python train.py --norm_place="pre" --rope_base=100000.0 --attn_scale=0.171 --bias="none" --init="uniform" --init_std_up=0.0259 --optimizer="soap_variant" --beta1=0.95 --weight_decay=0.0 --schedule="wsd" --decay_fraction=1.0 --batch_tokens=262144 --seq_len=1024 --dataset="wikipedia_en"
Each number is 200 + 40 x the weight over its row's rms, rounded and kept within 0 to 999. Layers, rows and columns count from 0. The size before them is the row's rms in percent of the matrix's.

# layer 5 attention query, 512x256, rms 0.256, rows 370-383, columns 192-255
108,183,213,134,186,166,269,194,155,176,203,226,145,171,194,195,225,215,162,232,216,218,202,155,209,180,195,192,212,195,162,203,194,150,285,260,175,207,110,185,256,134,251,222,252,148,153,234,198,147,147,193,187,162,176,187,175,153,220,207,215,162,250,293,198
100,238,199,217,164,212,144,181,191,171,275,220,233,214,190,201,193,171,292,163,240,232,272,235,221,233,115,188,176,162,220,202,205,214,239,234,216,241,273,198,277,137,215,263,178,250,190,214,150,211,217,223,245,178,223,215,181,177,256,209,178,209,142,233,245
103,242,234,174,211,209,206,158,206,198,171,229,139,215,158,137,168,240,307,227,194,198,234,168,179,150,222,241,154,220,309,233,176,242,233,233,129,150,134,198,224,243,204,230,198,178,212,122,152,110,168,112,215,193,188,185,162,265,212,224,214,214,182,161,275
097,151,236,110,214,156,251,213,240,159,258,145,199,253,171,203,252,231,130,184,216,126,137,234,207,135,178,185,159,175,204,123,208,159,118,192,198,195,168,277,220,222,222,186,176,251,202,204,146,258,175,223,209,192,203,226,238,191,144,180,196,225,176,158,199
107,126,253,157,195,212,186,223,193,244,176,175,240,248,233,167,228,239,178,169,203,175,170,242,246,175,208,157,161,313,235,250,219,151,165,195,230,328,207,201,163,195,177,193,177,214,260,191,235,244,168,144,223,196,229,234,259,154,210,218,221,184,174,224,247
104,162,131,189,78,246,198,214,154,188,239,168,171,173,185,275,263,191,203,278,207,184,169,215,240,221,179,193,210,281,178,268,133,180,196,162,222,157,234,232,163,143,234,212,180,222,225,220,93,184,191,218,242,151,204,265,220,235,211,222,140,165,201,224,229
096,139,185,197,213,221,126,184,213,147,181,235,193,166,161,228,197,162,162,198,194,186,222,237,212,166,193,168,236,219,151,121,257,243,227,239,233,220,160,126,227,184,182,248,207,168,163,214,215,178,203,181,237,171,149,190,216,141,221,216,279,233,166,241,203
110,220,174,239,254,260,169,262,187,185,252,196,209,267,236,201,189,163,264,241,172,240,107,201,179,153,170,155,239,220,124,235,208,119,203,171,179,195,199,159,222,195,298,130,188,258,173,275,214,240,217,175,187,167,237,246,192,185,229,186,109,146,252,200,170
095,195,145,241,183,249,234,221,190,234,250,186,153,206,213,186,234,228,177,212,214,228,154,130,214,217,162,206,116,169,199,254,231,169,226,177,146,270,184,178,168,185,168,184,206,187,142,272,219,97,156,149,147,128,181,178,198,183,180,112,206,181,282,239,273
107,221,217,222,146,194,159,169,210,168,272,208,163,181,188,150,244,222,194,262,198,178,236,145,165,240,191,193,246,223,193,268,174,141,189,220,131,188,212,205,235,237,172,190,169,142,137,261,134,226,239,214,222,197,208,173,197,229,190,185,276,228,249,224,235
098,247,135,274,165,230,161,237,190,193,279,218,145,174,187,276,219,144,237,242,198,114,265,198,166,178,168,246,156,188,205,163,199,184,129,167,303,236,113,247,233,190,264,232,161,220,125,219,175,198,225,208,174,197,200,158,142,230,138,188,218,113,156,180,142
111,135,178,242,122,212,181,238,229,189,218,191,170,222,189,194,168,238,203,147,185,224,251,226,145,241,197,124,229,173,191,191,197,199,240,287,249,186,280,181,198,240,257,129,223,168,279,163,142,205,208,188,242,154,157,247,172,206,269,191,224,224,178,221,270
106,263,258,210,206,211,228,222,156,126,217,221,223,130,207,182,222,192,237,210,196,203,109,159,244,151,243,198,185,163,277,90,161,154,263,149,156,236,124,247,259,254,218,210,188,225,203,197,163,165,207,166,232,252,211,210,224,233,201,302,174,184,180,203,168
095,176,245,117,253,166,241,204,222,246,217,270,200,201,173,254,145,171,218,149,224,166,286,180,255,194,251,147,171,183,146,275,128,155,249,155,265,214,172,192,163,153,215,164,242,212,274,168,207,199,169,220,249,314,242,118,189,132,244,229,184,218,187,142,174
# layer 5 attention key, 512x256, rms 0.253, rows 370-383, columns 192-255
110,231,171,168,212,256,184,188,90,143,219,199,237,144,222,171,252,137,202,175,208,242,154,197,235,134,260,220,170,194,168,172,153,141,170,257,177,200,206,164,166,234,189,232,236,238,158,121,138,197,226,139,193,178,181,237,215,196,200,151,280,167,238,242,199
105,151,235,193,176,219,249,279,191,258,133,239,237,84,158,172,124,194,183,186,189,210,163,205,197,284,218,260,190,165,239,223,258,209,190,221,319,235,153,204,227,162,221,261,270,171,234,220,169,205,210,182,234,226,185,228,233,140,180,148,290,205,133,178,229
112,233,203,165,230,198,222,164,150,213,242,246,208,223,247,108,188,201,210,250,214,216,230,209,270,153,167,182,226,173,238,245,214,192,239,170,193,162,168,207,146,128,221,147,175,194,191,185,220,156,169,116,172,101,178,200,130,171,200,117,241,162,139,204,212
101,282,184,192,223,191,184,260,168,232,231,111,193,248,189,184,209,210,258,261,234,165,181,201,148,213,76,191,201,211,122,173,203,256,254,246,161,172,176,257,147,193,233,148,229,244,223,209,236,200,174,245,199,190,248,136,179,131,199,236,230,268,233,181,172
112,239,274,201,226,124,229,212,200,234,195,114,169,244,209,140,273,185,136,173,191,131,196,273,219,122,198,213,206,240,213,170,271,159,240,229,166,222,201,143,199,176,197,190,219,124,161,150,194,231,135,138,171,225,197,150,205,223,221,213,266,222,192,157,166
113,177,144,195,157,254,200,256,277,187,243,190,254,163,191,199,252,207,230,236,202,158,169,268,193,247,165,204,215,206,108,194,176,208,184,207,212,250,185,232,249,168,269,117,173,187,238,188,120,215,174,176,144,208,249,174,216,182,204,194,222,145,165,198,169
113,213,169,199,180,166,213,212,230,203,155,201,242,194,179,181,211,198,232,185,194,108,295,221,223,211,129,194,231,272,171,237,185,212,190,167,228,162,220,138,179,119,219,176,224,183,219,184,210,184,248,169,184,120,125,156,185,198,251,153,261,168,205,192,203
109,138,225,254,177,232,179,224,164,149,213,219,156,182,224,215,230,179,169,293,135,187,192,210,224,126,154,223,233,258,232,181,148,194,243,166,240,141,220,203,321,221,226,189,160,178,203,216,163,160,201,251,253,228,180,237,236,119,191,118,236,198,183,203,129
106,170,189,211,210,194,146,182,233,272,182,170,152,178,220,113,271,225,187,185,200,234,248,243,206,210,134,227,224,162,202,219,170,177,311,225,176,223,187,189,267,214,219,138,209,219,129,194,147,110,271,182,194,179,183,151,174,176,284,197,225,192,209,247,209
109,226,184,199,181,205,220,160,166,125,205,187,186,186,149,151,217,224,204,185,125,207,234,184,254,237,225,241,220,246,212,147,117,231,121,92,209,127,237,224,215,200,221,249,255,187,181,183,118,207,211,261,147,186,167,177,274,259,151,232,253,173,249,221,216
108,190,217,287,219,271,183,170,236,164,175,248,100,132,266,199,237,168,152,247,167,112,247,176,208,172,172,183,170,300,201,149,232,194,145,191,176,227,145,275,309,185,205,186,148,233,213,128,213,208,149,167,170,205,194,212,174,201,196,200,215,294,215,163,249
108,166,221,184,254,180,223,232,212,154,226,184,178,232,261,212,212,202,176,256,232,235,206,243,146,311,255,296,257,196,216,206,293,223,216,289,203,168,133,169,222,182,166,254,236,128,276,213,225,182,179,217,242,239,133,252,240,192,178,237,212,265,180,166,170
114,247,157,189,102,185,236,166,175,242,214,244,129,175,271,202,272,227,231,239,230,218,161,181,232,243,208,166,205,247,240,146,169,195,207,165,176,170,119,256,155,193,191,189,189,191,197,113,236,206,172,258,187,243,190,174,252,199,203,235,173,138,155,137,232
102,171,202,200,236,121,239,274,201,213,213,239,202,209,198,233,244,234,191,170,151,233,135,225,158,175,177,185,198,171,160,165,172,190,149,108,172,194,188,185,141,161,288,211,114,139,204,201,179,184,153,209,152,180,164,267,201,249,198,224,249,250,213,81,204
# layer 5 attention value, 512x256, rms 0.303, rows 320-360, columns 192-255
083,230,176,209,232,245,203,175,135,184,243,155,280,230,281,210,137,249,116,171,168,298,186,142,205,204,144,150,221,270,219,210,184,195,166,102,270,231,226,151,277,165,221,166,217,184,179,156,167,262,205,227,191,244,218,115,168,196,208,218,209,230,224,183,196
090,243,210,194,246,194,163,147,187,201,143,290,161,173,180,166,260,179,197,256,178,206,233,154,258,224,202,154,290,214,173,238,182,211,173,141,221,163,237,233,188,170,187,228,200,172,131,125,206,171,199,163,274,201,228,232,223,284,139,197,223,148,171,126,191
095,216,234,128,184,179,256,143,192,268,184,213,242,177,137,140,206,125,192,209,221,217,179,201,191,186,302,232,167,183,210,238,175,216,254,183,252,223,227,171,251,184,297,184,154,257,293,165,227,158,181,178,152,192,125,209,235,140,186,216,234,282,181,227,181
090,250,222,153,225,225,163,153,221,168,227,231,222,167,200,223,133,184,139,210,191,176,208,265,153,198,228,217,247,127,221,194,172,232,241,265,174,154,248,228,249,214,203,204,138,221,232,259,207,182,274,162,218,181,171,187,224,157,215,229,127,185,254,149,181
101,224,160,201,168,192,184,222,232,178,185,229,132,171,237,221,208,278,245,208,269,229,168,191,151,187,165,214,273,173,197,204,223,104,124,196,212,247,235,220,200,232,215,189,219,202,276,129,197,228,85,225,232,150,166,142,193,267,235,170,183,204,176,188,159
093,194,228,258,250,182,221,223,223,202,210,211,230,178,117,259,214,162,248,197,210,223,208,218,151,151,286,175,186,212,206,152,221,137,195,185,162,173,218,208,178,195,198,209,195,164,169,203,187,194,233,212,200,144,158,130,238,150,204,232,173,166,248,214,301
090,233,227,257,199,166,150,116,262,150,190,202,213,187,174,217,210,238,205,209,242,163,221,231,207,123,222,176,242,257,213,210,212,249,198,221,222,175,207,130,213,110,206,178,255,189,216,174,196,166,255,212,171,256,194,193,219,252,157,244,213,221,243,233,159
096,204,121,202,227,161,201,199,203,134,147,228,158,189,226,225,293,141,196,143,268,187,279,245,270,247,207,226,168,224,137,140,210,171,173,160,264,252,197,228,160,125,229,250,206,180,204,273,242,183,284,210,157,248,227,220,141,173,199,211,186,256,227,192,146
096,143,195,191,162,189,176,216,171,210,258,139,255,169,240,124,218,179,134,200,218,176,224,216,160,220,189,234,214,200,205,198,247,168,126,227,153,178,258,211,153,205,247,205,182,219,166,231,204,236,154,161,116,260,199,242,166,145,206,194,156,232,171,243,234
104,158,231,205,218,267,198,272,225,178,212,182,173,134,248,217,181,295,285,179,178,163,195,178,183,171,262,165,223,136,212,160,239,213,195,246,187,170,253,158,195,180,242,205,166,192,220,202,152,146,180,171,230,245,212,144,293,192,159,244,209,239,126,162,109
094,178,301,207,213,162,174,256,191,204,204,236,210,132,237,214,239,191,173,225,185,272,161,163,245,255,125,192,165,197,175,170,247,183,205,202,207,164,154,160,253,152,132,193,222,259,212,139,165,258,116,178,208,245,191,189,251,191,200,209,212,198,146,210,229
092,186,207,239,213,219,209,149,228,220,157,250,187,122,225,168,243,216,244,204,167,255,230,190,244,105,182,179,259,191,188,183,212,205,160,194,95,313,233,148,226,209,174,225,264,138,172,204,192,205,127,204,100,219,225,201,202,121,216,259,179,194,249,177,199
102,260,199,264,205,284,208,210,214,236,192,216,153,130,199,167,219,181,180,152,159,220,247,108,210,213,211,225,265,198,282,124,177,198,259,204,209,266,215,226,183,152,185,132,262,181,182,180,161,223,221,255,225,234,222,130,211,174,164,180,185,202,232,196,241
101,289,239,152,131,150,218,231,205,156,157,138,213,251,128,195,201,230,213,196,169,251,285,203,211,203,247,173,226,152,112,169,172,169,224,163,214,209,133,208,227,154,223,188,244,245,253,116,203,171,221,175,251,215,202,208,234,166,216,177,202,133,243,180,279
096,250,186,150,189,241,146,205,237,141,250,222,251,216,176,237,233,182,198,139,239,169,227,204,263,258,126,209,210,175,226,233,199,200,277,213,208,220,193,196,235,193,245,147,224,215,166,235,233,162,164,123,88,238,168,335,284,135,258,197,177,259,205,222,127
101,183,275,236,206,255,235,230,223,242,221,170,272,168,188,159,229,183,230,209,221,208,133,208,134,199,203,258,179,164,200,175,198,185,162,149,190,220,195,220,199,245,298,221,176,156,164,157,198,205,129,185,141,178,206,196,148,182,169,301,224,189,185,146,223
090,220,263,260,173,210,197,250,204,276,219,156,102,248,256,177,187,237,207,198,138,155,278,171,231,211,187,210,164,248,199,150,228,209,249,185,225,195,188,210,205,203,242,257,171,210,240,166,250,226,162,257,182,207,87,227,182,197,256,207,243,231,167,220,272
102,200,200,209,200,94,203,185,237,169,158,215,137,229,184,230,207,158,192,150,202,158,244,210,244,201,268,263,168,163,174,205,217,189,256,253,214,206,158,245,157,188,199,226,195,268,199,249,238,207,173,163,168,157,143,251,261,231,166,197,187,140,237,251,152
091,116,94,208,197,187,175,191,241,182,161,266,145,245,237,154,190,172,185,139,232,161,223,258,232,249,195,256,175,170,176,245,170,209,176,212,167,207,179,247,186,197,121,141,315,209,244,187,128,175,178,218,238,188,229,246,197,130,188,182,214,163,144,186,155
094,212,194,227,272,173,179,147,169,179,140,189,212,162,223,254,233,209,176,145,203,104,237,201,233,176,226,275,196,166,174,210,220,133,228,180,220,184,192,214,196,233,244,221,212,191,125,176,186,133,208,185,259,193,221,176,200,223,254,296,200,190,180,180,222
092,187,207,213,133,196,162,195,182,221,199,223,172,229,164,213,187,256,183,230,233,173,90,108,232,166,214,282,128,187,182,218,176,236,193,195,195,122,135,171,151,215,217,236,155,201,241,221,221,211,129,256,189,279,134,217,134,244,226,182,163,210,187,219,233
106,245,245,215,180,285,239,153,233,168,191,222,215,164,118,169,184,198,181,153,195,257,247,166,241,173,191,210,129,145,169,221,223,192,188,198,277,194,150,196,199,142,203,159,174,218,222,169,169,175,225,249,190,152,192,182,226,213,193,182,147,156,188,218,266
095,200,157,202,274,125,186,249,226,203,168,182,275,189,248,232,173,218,177,171,146,219,174,204,256,143,151,140,273,165,163,145,191,194,237,248,174,199,97,253,274,151,151,171,176,189,180,239,235,195,159,201,174,166,284,174,160,222,195,163,246,140,271,230,183
101,132,215,202,197,179,237,192,201,240,212,178,150,174,223,193,115,165,252,265,188,243,228,196,202,218,254,151,251,243,264,138,153,152,305,298,203,246,191,170,171,181,171,203,172,173,188,168,132,265,252,267,211,122,167,164,148,150,195,243,194,228,169,211,185
098,187,195,117,165,182,81,194,255,152,191,170,179,220,163,292,283,161,218,243,224,128,197,229,226,199,122,173,186,171,174,184,253,181,124,180,90,218,195,173,244,216,214,221,210,168,203,169,213,138,175,184,242,250,169,154,261,184,207,149,182,272,302,229,244
093,133,209,251,150,202,206,202,149,205,231,176,262,233,174,110,259,220,239,122,202,303,233,136,206,193,253,109,191,191,188,160,195,227,181,234,238,173,226,205,120,166,234,266,234,223,202,229,178,189,277,198,282,286,180,208,167,166,207,174,187,191,189,178,209
100,206,216,242,177,158,190,156,210,176,227,263,235,171,179,188,152,241,286,195,218,181,192,222,260,176,211,92,111,253,168,211,197,288,240,233,177,266,182,157,205,148,232,211,224,185,196,260,237,128,195,123,191,184,204,229,217,267,210,209,274,156,239,210,116
096,264,227,219,179,193,143,307,210,229,158,194,246,201,199,245,202,174,171,118,210,147,192,237,179,264,220,218,125,145,227,216,199,165,103,237,192,207,248,196,198,267,146,126,183,240,142,203,200,208,134,257,208,231,179,190,188,147,253,174,173,234,167,199,172
095,207,162,186,183,238,166,216,259,162,163,207,248,197,174,196,177,206,185,190,183,186,264,273,248,166,182,92,205,190,220,119,199,152,216,145,175,200,189,161,172,155,216,116,214,177,108,141,204,214,120,149,170,192,209,186,163,254,240,166,196,195,240,242,196
094,150,149,184,183,144,191,239,230,209,210,165,211,224,237,167,205,245,162,120,256,207,225,251,261,221,207,194,202,213,136,212,225,165,203,154,183,159,175,262,189,95,168,215,201,210,132,234,147,221,178,184,266,184,242,247,263,225,255,81,152,188,147,211,203
096,170,208,187,231,197,193,278,147,234,189,194,140,199,222,219,142,152,198,142,151,237,166,208,192,144,160,194,269,218,163,207,214,257,192,235,149,189,192,232,236,254,95,191,211,162,192,178,222,238,119,192,254,166,273,150,108,238,114,143,176,191,187,183,145
096,230,226,125,245,225,185,127,229,125,165,162,238,164,216,236,194,177,171,226,199,161,238,221,150,285,227,167,200,286,180,174,187,208,226,227,190,264,202,194,224,162,239,205,179,238,138,230,231,238,164,179,184,184,190,161,118,235,168,229,189,213,141,240,230
092,157,176,214,141,255,223,238,224,164,243,216,138,188,187,180,176,220,220,142,237,205,231,149,221,177,236,163,155,135,218,219,176,179,185,221,229,112,205,158,198,155,219,323,229,204,230,187,204,146,153,268,159,142,281,172,173,132,217,228,176,192,265,260,161
094,227,197,265,195,194,155,260,206,277,192,214,179,127,155,156,240,139,227,253,184,249,216,212,195,195,186,210,142,202,169,152,161,194,313,201,170,143,183,217,205,157,177,218,280,242,267,192,155,121,171,219,259,187,191,209,171,140,205,233,236,173,208,248,177
090,187,197,261,205,198,221,242,196,262,226,145,216,175,231,198,205,155,203,195,166,229,209,233,182,195,152,258,227,140,255,180,216,174,240,160,178,181,282,190,253,282,190,152,156,148,215,221,174,216,238,190,231,116,135,196,185,183,152,212,199,176,276,183,214
097,172,159,213,207,187,155,179,171,161,246,210,262,150,224,233,250,215,161,137,151,233,178,174,149,102,186,189,197,249,204,205,268,213,119,218,194,195,190,187,234,299,271,230,169,133,223,132,182,234,193,256,121,272,192,235,201,204,173,217,150,210,197,170,261
095,142,243,154,208,198,161,303,153,235,298,190,162,232,213,201,159,149,227,144,162,190,182,131,211,217,193,182,140,195,271,139,185,225,188,191,227,152,255,186,215,174,156,179,219,211,240,198,203,185,208,169,220,204,177,208,205,145,144,187,176,246,192,247,177
093,162,156,189,159,141,246,174,205,194,220,160,179,223,186,193,159,214,127,200,196,254,211,170,259,215,166,147,285,294,192,128,154,217,212,154,153,313,163,171,285,207,195,268,254,129,186,214,217,219,155,245,129,235,200,145,210,216,164,262,159,195,184,214,134
104,187,216,234,140,105,208,212,277,277,172,168,119,202,233,208,270,261,157,167,152,309,292,154,189,147,253,189,182,196,190,210,201,179,218,168,213,170,228,157,214,271,190,222,198,184,237,250,176,184,233,170,260,121,173,166,234,178,219,185,199,238,229,232,269
093,167,200,210,183,194,235,164,280,230,233,197,238,210,185,189,239,223,158,201,164,146,144,211,160,228,128,251,189,243,187,164,243,153,217,270,202,171,187,204,253,160,210,234,166,175,168,190,172,167,173,151,206,228,242,170,104,274,224,135,183,286,246,212,173
089,236,222,266,210,112,178,165,238,157,127,149,263,234,165,162,234,176,194,265,155,195,77,148,195,232,202,163,144,186,158,159,158,173,191,178,154,168,198,249,180,210,182,228,191,250,167,237,186,220,179,198,228,190,149,152,148,197,190,245,194,192,132,143,181
# layer 5 attention output (transposed), 512x256, rms 0.283, rows 320-359, columns 192-255
091,162,198,143,243,151,153,167,275,157,278,185,168,241,192,238,182,302,255,227,218,214,148,179,264,188,204,215,195,180,211,258,201,230,191,157,137,291,234,202,210,221,235,165,173,190,199,203,210,231,150,270,253,176,197,216,222,235,255,159,199,198,248,224,152
096,103,264,200,156,193,248,160,250,212,197,161,182,228,217,216,196,187,191,218,186,200,154,185,232,162,244,259,245,229,232,212,289,239,160,221,248,172,194,185,187,211,214,164,133,248,201,276,165,210,153,156,195,119,189,182,234,179,203,213,147,267,242,169,195
095,234,163,231,231,249,178,244,163,169,154,200,223,253,193,239,160,190,185,279,211,182,196,163,188,233,158,166,207,255,238,183,267,168,188,203,203,285,183,212,199,189,204,181,185,221,175,205,215,231,212,213,175,96,226,160,216,201,144,232,188,230,190,187,203
094,322,160,203,152,185,234,151,199,230,149,195,247,168,266,178,200,135,235,242,223,272,219,218,222,218,186,182,230,225,191,205,163,221,242,231,163,214,208,183,173,195,224,146,247,171,184,221,181,246,177,181,172,279,261,112,227,185,140,213,220,206,230,211,199
104,186,178,213,277,228,220,165,131,244,189,263,202,218,238,226,144,143,173,108,209,151,196,176,244,227,190,204,198,192,145,269,249,264,218,218,238,233,142,100,205,232,193,227,238,230,227,257,206,141,221,207,198,215,247,226,207,160,179,217,182,275,142,266,250
095,290,230,221,162,156,200,240,253,246,227,175,213,216,223,252,188,238,171,206,208,142,264,152,178,170,206,161,168,158,179,211,119,185,147,237,173,159,206,208,208,215,134,147,250,201,210,196,222,169,224,196,245,169,168,254,225,176,207,173,218,112,178,182,227
094,207,260,172,234,246,122,228,176,210,238,199,174,204,205,134,191,96,217,281,181,173,182,203,245,166,218,239,214,165,155,85,149,124,230,214,213,189,220,161,278,305,183,263,141,185,163,240,222,202,245,134,255,227,149,202,232,163,250,196,143,179,160,109,183
099,218,249,260,185,269,112,227,306,200,147,233,221,187,186,256,157,268,233,201,192,259,182,215,156,169,151,182,212,172,233,247,217,226,228,212,190,223,130,124,191,242,231,236,213,174,193,152,240,142,213,203,151,191,205,201,251,173,187,144,207,173,169,211,206
098,166,206,212,221,216,208,214,202,210,150,143,154,127,178,226,182,114,223,247,127,203,206,222,194,152,177,244,192,219,213,211,175,209,191,183,292,190,148,174,208,183,211,211,158,195,229,262,163,252,264,262,294,222,176,184,320,141,175,202,171,128,150,166,225
099,173,229,173,186,189,240,136,139,219,137,213,162,206,150,255,258,203,179,185,229,157,174,237,221,218,245,195,159,199,181,140,229,157,122,148,279,175,222,177,198,218,171,178,258,220,134,209,265,246,218,213,188,178,175,216,188,244,254,205,252,174,121,160,179
098,170,138,160,255,228,271,178,176,235,174,164,160,190,157,236,249,190,235,213,168,201,214,173,203,220,181,230,225,181,206,229,143,192,188,196,223,195,171,268,203,233,285,235,162,225,178,230,208,238,229,212,254,234,198,260,73,173,212,247,232,196,204,210,241
098,168,197,151,189,146,239,138,217,122,193,221,200,232,107,256,205,279,232,208,153,174,232,182,241,226,193,201,221,300,233,242,251,167,207,170,268,167,173,154,248,216,127,203,141,194,205,200,231,217,279,237,252,275,161,208,156,150,102,142,208,222,171,183,115
104,199,136,166,139,206,156,172,201,234,268,255,257,207,195,308,201,147,289,212,241,135,212,143,197,211,195,176,227,241,180,235,221,187,225,167,209,256,209,165,178,205,216,182,218,233,281,201,153,157,169,195,213,156,177,184,150,255,208,229,174,194,231,227,85
102,174,229,178,226,253,234,188,275,214,220,226,229,222,184,191,183,272,188,205,171,205,180,133,214,246,188,173,210,228,291,190,247,176,193,126,247,192,238,168,194,232,199,210,178,166,221,237,123,306,183,229,198,163,185,254,242,220,181,212,139,196,230,204,160
099,220,253,220,205,243,248,186,174,205,148,179,167,189,213,199,194,160,286,167,209,280,193,204,175,180,187,207,233,214,208,130,219,199,234,167,236,216,176,240,220,196,208,185,168,174,226,118,194,308,174,250,222,190,217,237,228,206,163,225,224,204,175,218,242
102,252,196,172,203,198,186,177,182,179,183,113,233,246,203,188,221,253,211,224,198,186,176,202,227,181,180,173,165,201,228,221,201,177,191,191,75,195,148,164,197,236,98,242,244,192,231,186,219,141,115,202,208,204,190,197,202,287,222,214,160,232,167,287,176
090,189,194,291,222,161,194,144,191,170,229,174,185,213,202,205,223,216,126,190,204,175,174,236,167,153,233,221,235,243,193,240,188,285,143,144,223,164,190,126,273,244,192,110,145,177,221,215,126,143,239,132,138,202,250,176,203,203,150,161,177,98,194,211,211
099,222,214,88,228,219,253,222,183,190,244,198,217,208,229,255,132,191,254,222,202,242,268,219,162,167,171,205,296,149,183,198,168,277,210,183,263,163,231,212,208,263,176,184,170,260,173,142,183,248,175,183,273,175,237,220,145,209,216,205,191,245,198,173,207
095,197,231,235,200,210,161,215,194,221,214,202,196,132,139,200,134,169,172,187,143,247,224,168,168,189,214,218,255,245,160,223,323,172,257,227,200,247,209,229,222,164,113,230,215,189,112,141,247,163,170,243,238,176,215,149,220,234,181,236,175,195,216,243,206
095,224,229,220,222,226,182,144,156,250,163,224,209,239,280,178,204,239,275,201,218,224,249,194,172,246,146,138,207,230,242,165,252,241,214,197,191,166,252,211,135,275,166,155,195,201,190,154,245,158,132,190,129,213,195,178,213,219,146,154,154,169,211,197,144
093,142,203,220,227,200,150,203,222,161,269,186,208,209,206,282,180,166,218,126,187,168,262,188,178,151,188,232,216,217,248,164,212,120,248,189,187,285,211,207,219,162,227,167,184,176,240,198,218,147,218,172,237,228,141,217,240,204,207,172,212,221,177,206,238
098,192,149,160,230,140,232,192,196,246,206,175,202,230,220,244,155,154,173,202,203,214,189,218,171,237,179,198,208,226,252,265,255,242,207,174,260,207,214,195,209,173,214,237,214,222,148,206,113,222,192,190,271,188,204,155,206,201,177,247,199,166,179,172,135
099,187,185,220,157,186,249,218,219,212,241,169,130,153,196,254,196,170,211,217,236,235,214,215,222,217,193,172,165,231,197,198,274,158,113,153,232,311,208,185,168,199,177,197,202,146,180,129,217,185,152,229,246,242,172,225,194,213,216,211,262,191,239,170,252
100,244,223,224,191,177,170,180,146,152,100,201,248,261,187,247,218,196,206,255,216,195,203,182,168,221,123,184,175,224,201,223,244,210,152,131,175,241,237,251,187,169,154,250,256,236,208,181,196,216,243,173,238,203,215,184,235,142,180,148,220,145,207,178,109
102,205,237,190,275,210,239,183,131,264,225,218,196,114,114,215,224,219,152,162,235,217,272,79,177,192,204,274,236,162,251,205,206,245,199,142,180,172,199,214,275,144,231,156,232,195,222,210,219,176,159,158,186,217,221,162,208,190,200,191,163,153,109,169,209
100,196,146,266,179,183,231,208,205,128,169,196,144,148,216,179,83,258,217,331,167,131,177,204,198,161,196,231,210,184,154,187,233,209,222,186,214,197,244,215,205,205,232,155,191,193,212,215,217,231,223,211,177,229,189,220,204,291,238,280,161,151,209,214,247
097,150,227,167,117,240,261,178,253,207,151,182,145,214,151,202,127,199,170,281,253,221,267,174,208,143,169,186,211,255,182,260,188,234,165,184,241,165,221,252,111,254,191,151,108,216,255,135,242,248,242,170,265,125,155,201,191,166,205,189,197,217,193,206,248
101,176,131,231,184,191,245,228,142,189,183,199,156,179,158,141,237,160,247,207,225,219,271,192,195,163,193,228,218,118,240,266,148,244,232,206,290,228,246,226,243,185,247,186,233,198,295,297,188,212,158,191,269,174,143,176,246,193,192,241,225,176,195,200,192
093,180,257,239,190,151,194,118,222,207,266,244,188,237,156,180,189,211,164,175,227,235,155,157,173,265,245,245,169,194,223,180,169,229,235,224,173,171,216,213,186,229,216,236,222,193,210,156,183,200,144,249,252,188,225,193,270,195,186,139,227,221,148,164,175
098,283,209,235,185,149,238,141,215,213,194,246,140,176,227,261,181,203,219,206,233,179,193,165,145,116,202,236,203,142,203,254,187,256,191,190,186,275,232,204,171,217,181,167,181,292,185,205,112,218,85,214,265,211,173,225,178,221,252,226,251,205,228,198,221
099,158,110,212,132,240,160,189,195,124,245,150,227,129,182,86,191,267,265,184,158,147,243,133,147,212,163,215,203,206,243,263,215,260,162,204,190,201,189,201,251,175,278,235,198,271,226,141,173,176,199,179,202,253,169,214,212,230,212,188,170,187,258,138,199
098,145,185,225,160,270,153,202,212,165,182,212,205,200,181,181,182,209,193,283,159,257,144,175,198,176,221,192,215,200,261,246,237,167,251,208,148,185,146,177,152,210,232,197,199,95,217,151,177,236,249,170,255,190,227,211,277,171,182,184,159,101,164,149,165
099,189,217,241,271,171,141,172,259,187,150,149,269,213,162,181,158,167,225,234,125,92,191,219,185,220,254,173,181,300,206,218,251,146,165,198,262,197,230,196,215,193,203,203,208,193,203,156,207,250,217,157,233,155,259,244,196,244,229,216,146,215,116,209,143
096,222,91,226,227,209,257,198,223,206,133,220,158,196,245,174,149,255,217,202,216,152,119,188,179,232,195,157,201,166,193,217,190,102,158,274,180,229,180,188,259,194,118,183,182,129,189,146,190,206,220,134,149,244,223,225,184,177,207,175,142,147,242,144,218
093,180,202,238,221,224,215,172,149,161,247,170,212,184,271,168,257,217,190,221,191,117,240,127,258,182,205,134,139,252,187,278,241,202,163,176,252,225,233,226,202,174,132,283,227,127,224,220,193,223,211,237,206,189,174,202,231,220,240,203,222,107,162,199,158
096,227,186,160,254,234,220,127,190,208,253,182,212,183,251,175,213,151,115,97,215,175,169,255,307,179,158,269,213,104,151,181,183,174,264,208,224,200,130,180,169,199,147,178,194,220,246,181,210,196,206,224,187,161,246,153,142,207,192,207,162,192,163,192,198
095,246,194,218,144,212,239,142,234,226,146,152,236,284,158,219,206,198,274,217,165,203,193,271,224,219,222,175,198,176,165,156,186,215,224,182,199,264,168,199,241,199,196,221,136,256,281,282,196,205,193,199,241,215,202,224,144,230,202,223,158,247,185,184,230
098,169,220,185,229,247,168,234,139,153,192,149,132,182,217,113,194,195,236,128,236,219,216,256,233,230,191,188,241,219,209,247,189,160,213,141,213,225,258,155,219,277,153,171,189,196,213,265,222,161,198,151,212,166,227,215,136,186,233,112,296,224,130,157,278
104,222,225,192,200,207,246,150,196,202,202,230,225,154,218,201,189,204,239,211,219,99,238,139,194,168,142,127,238,202,265,254,152,215,211,162,167,199,165,242,219,158,161,181,178,223,122,221,153,300,190,224,178,246,273,185,141,172,227,258,184,194,225,187,214
100,198,212,209,249,218,193,224,155,182,167,181,194,245,148,199,164,233,187,293,259,222,206,202,152,169,226,154,130,256,232,139,151,193,187,215,220,221,112,264,225,222,218,230,228,207,179,186,238,184,153,267,155,246,198,205,187,155,196,192,186,186,123,197,219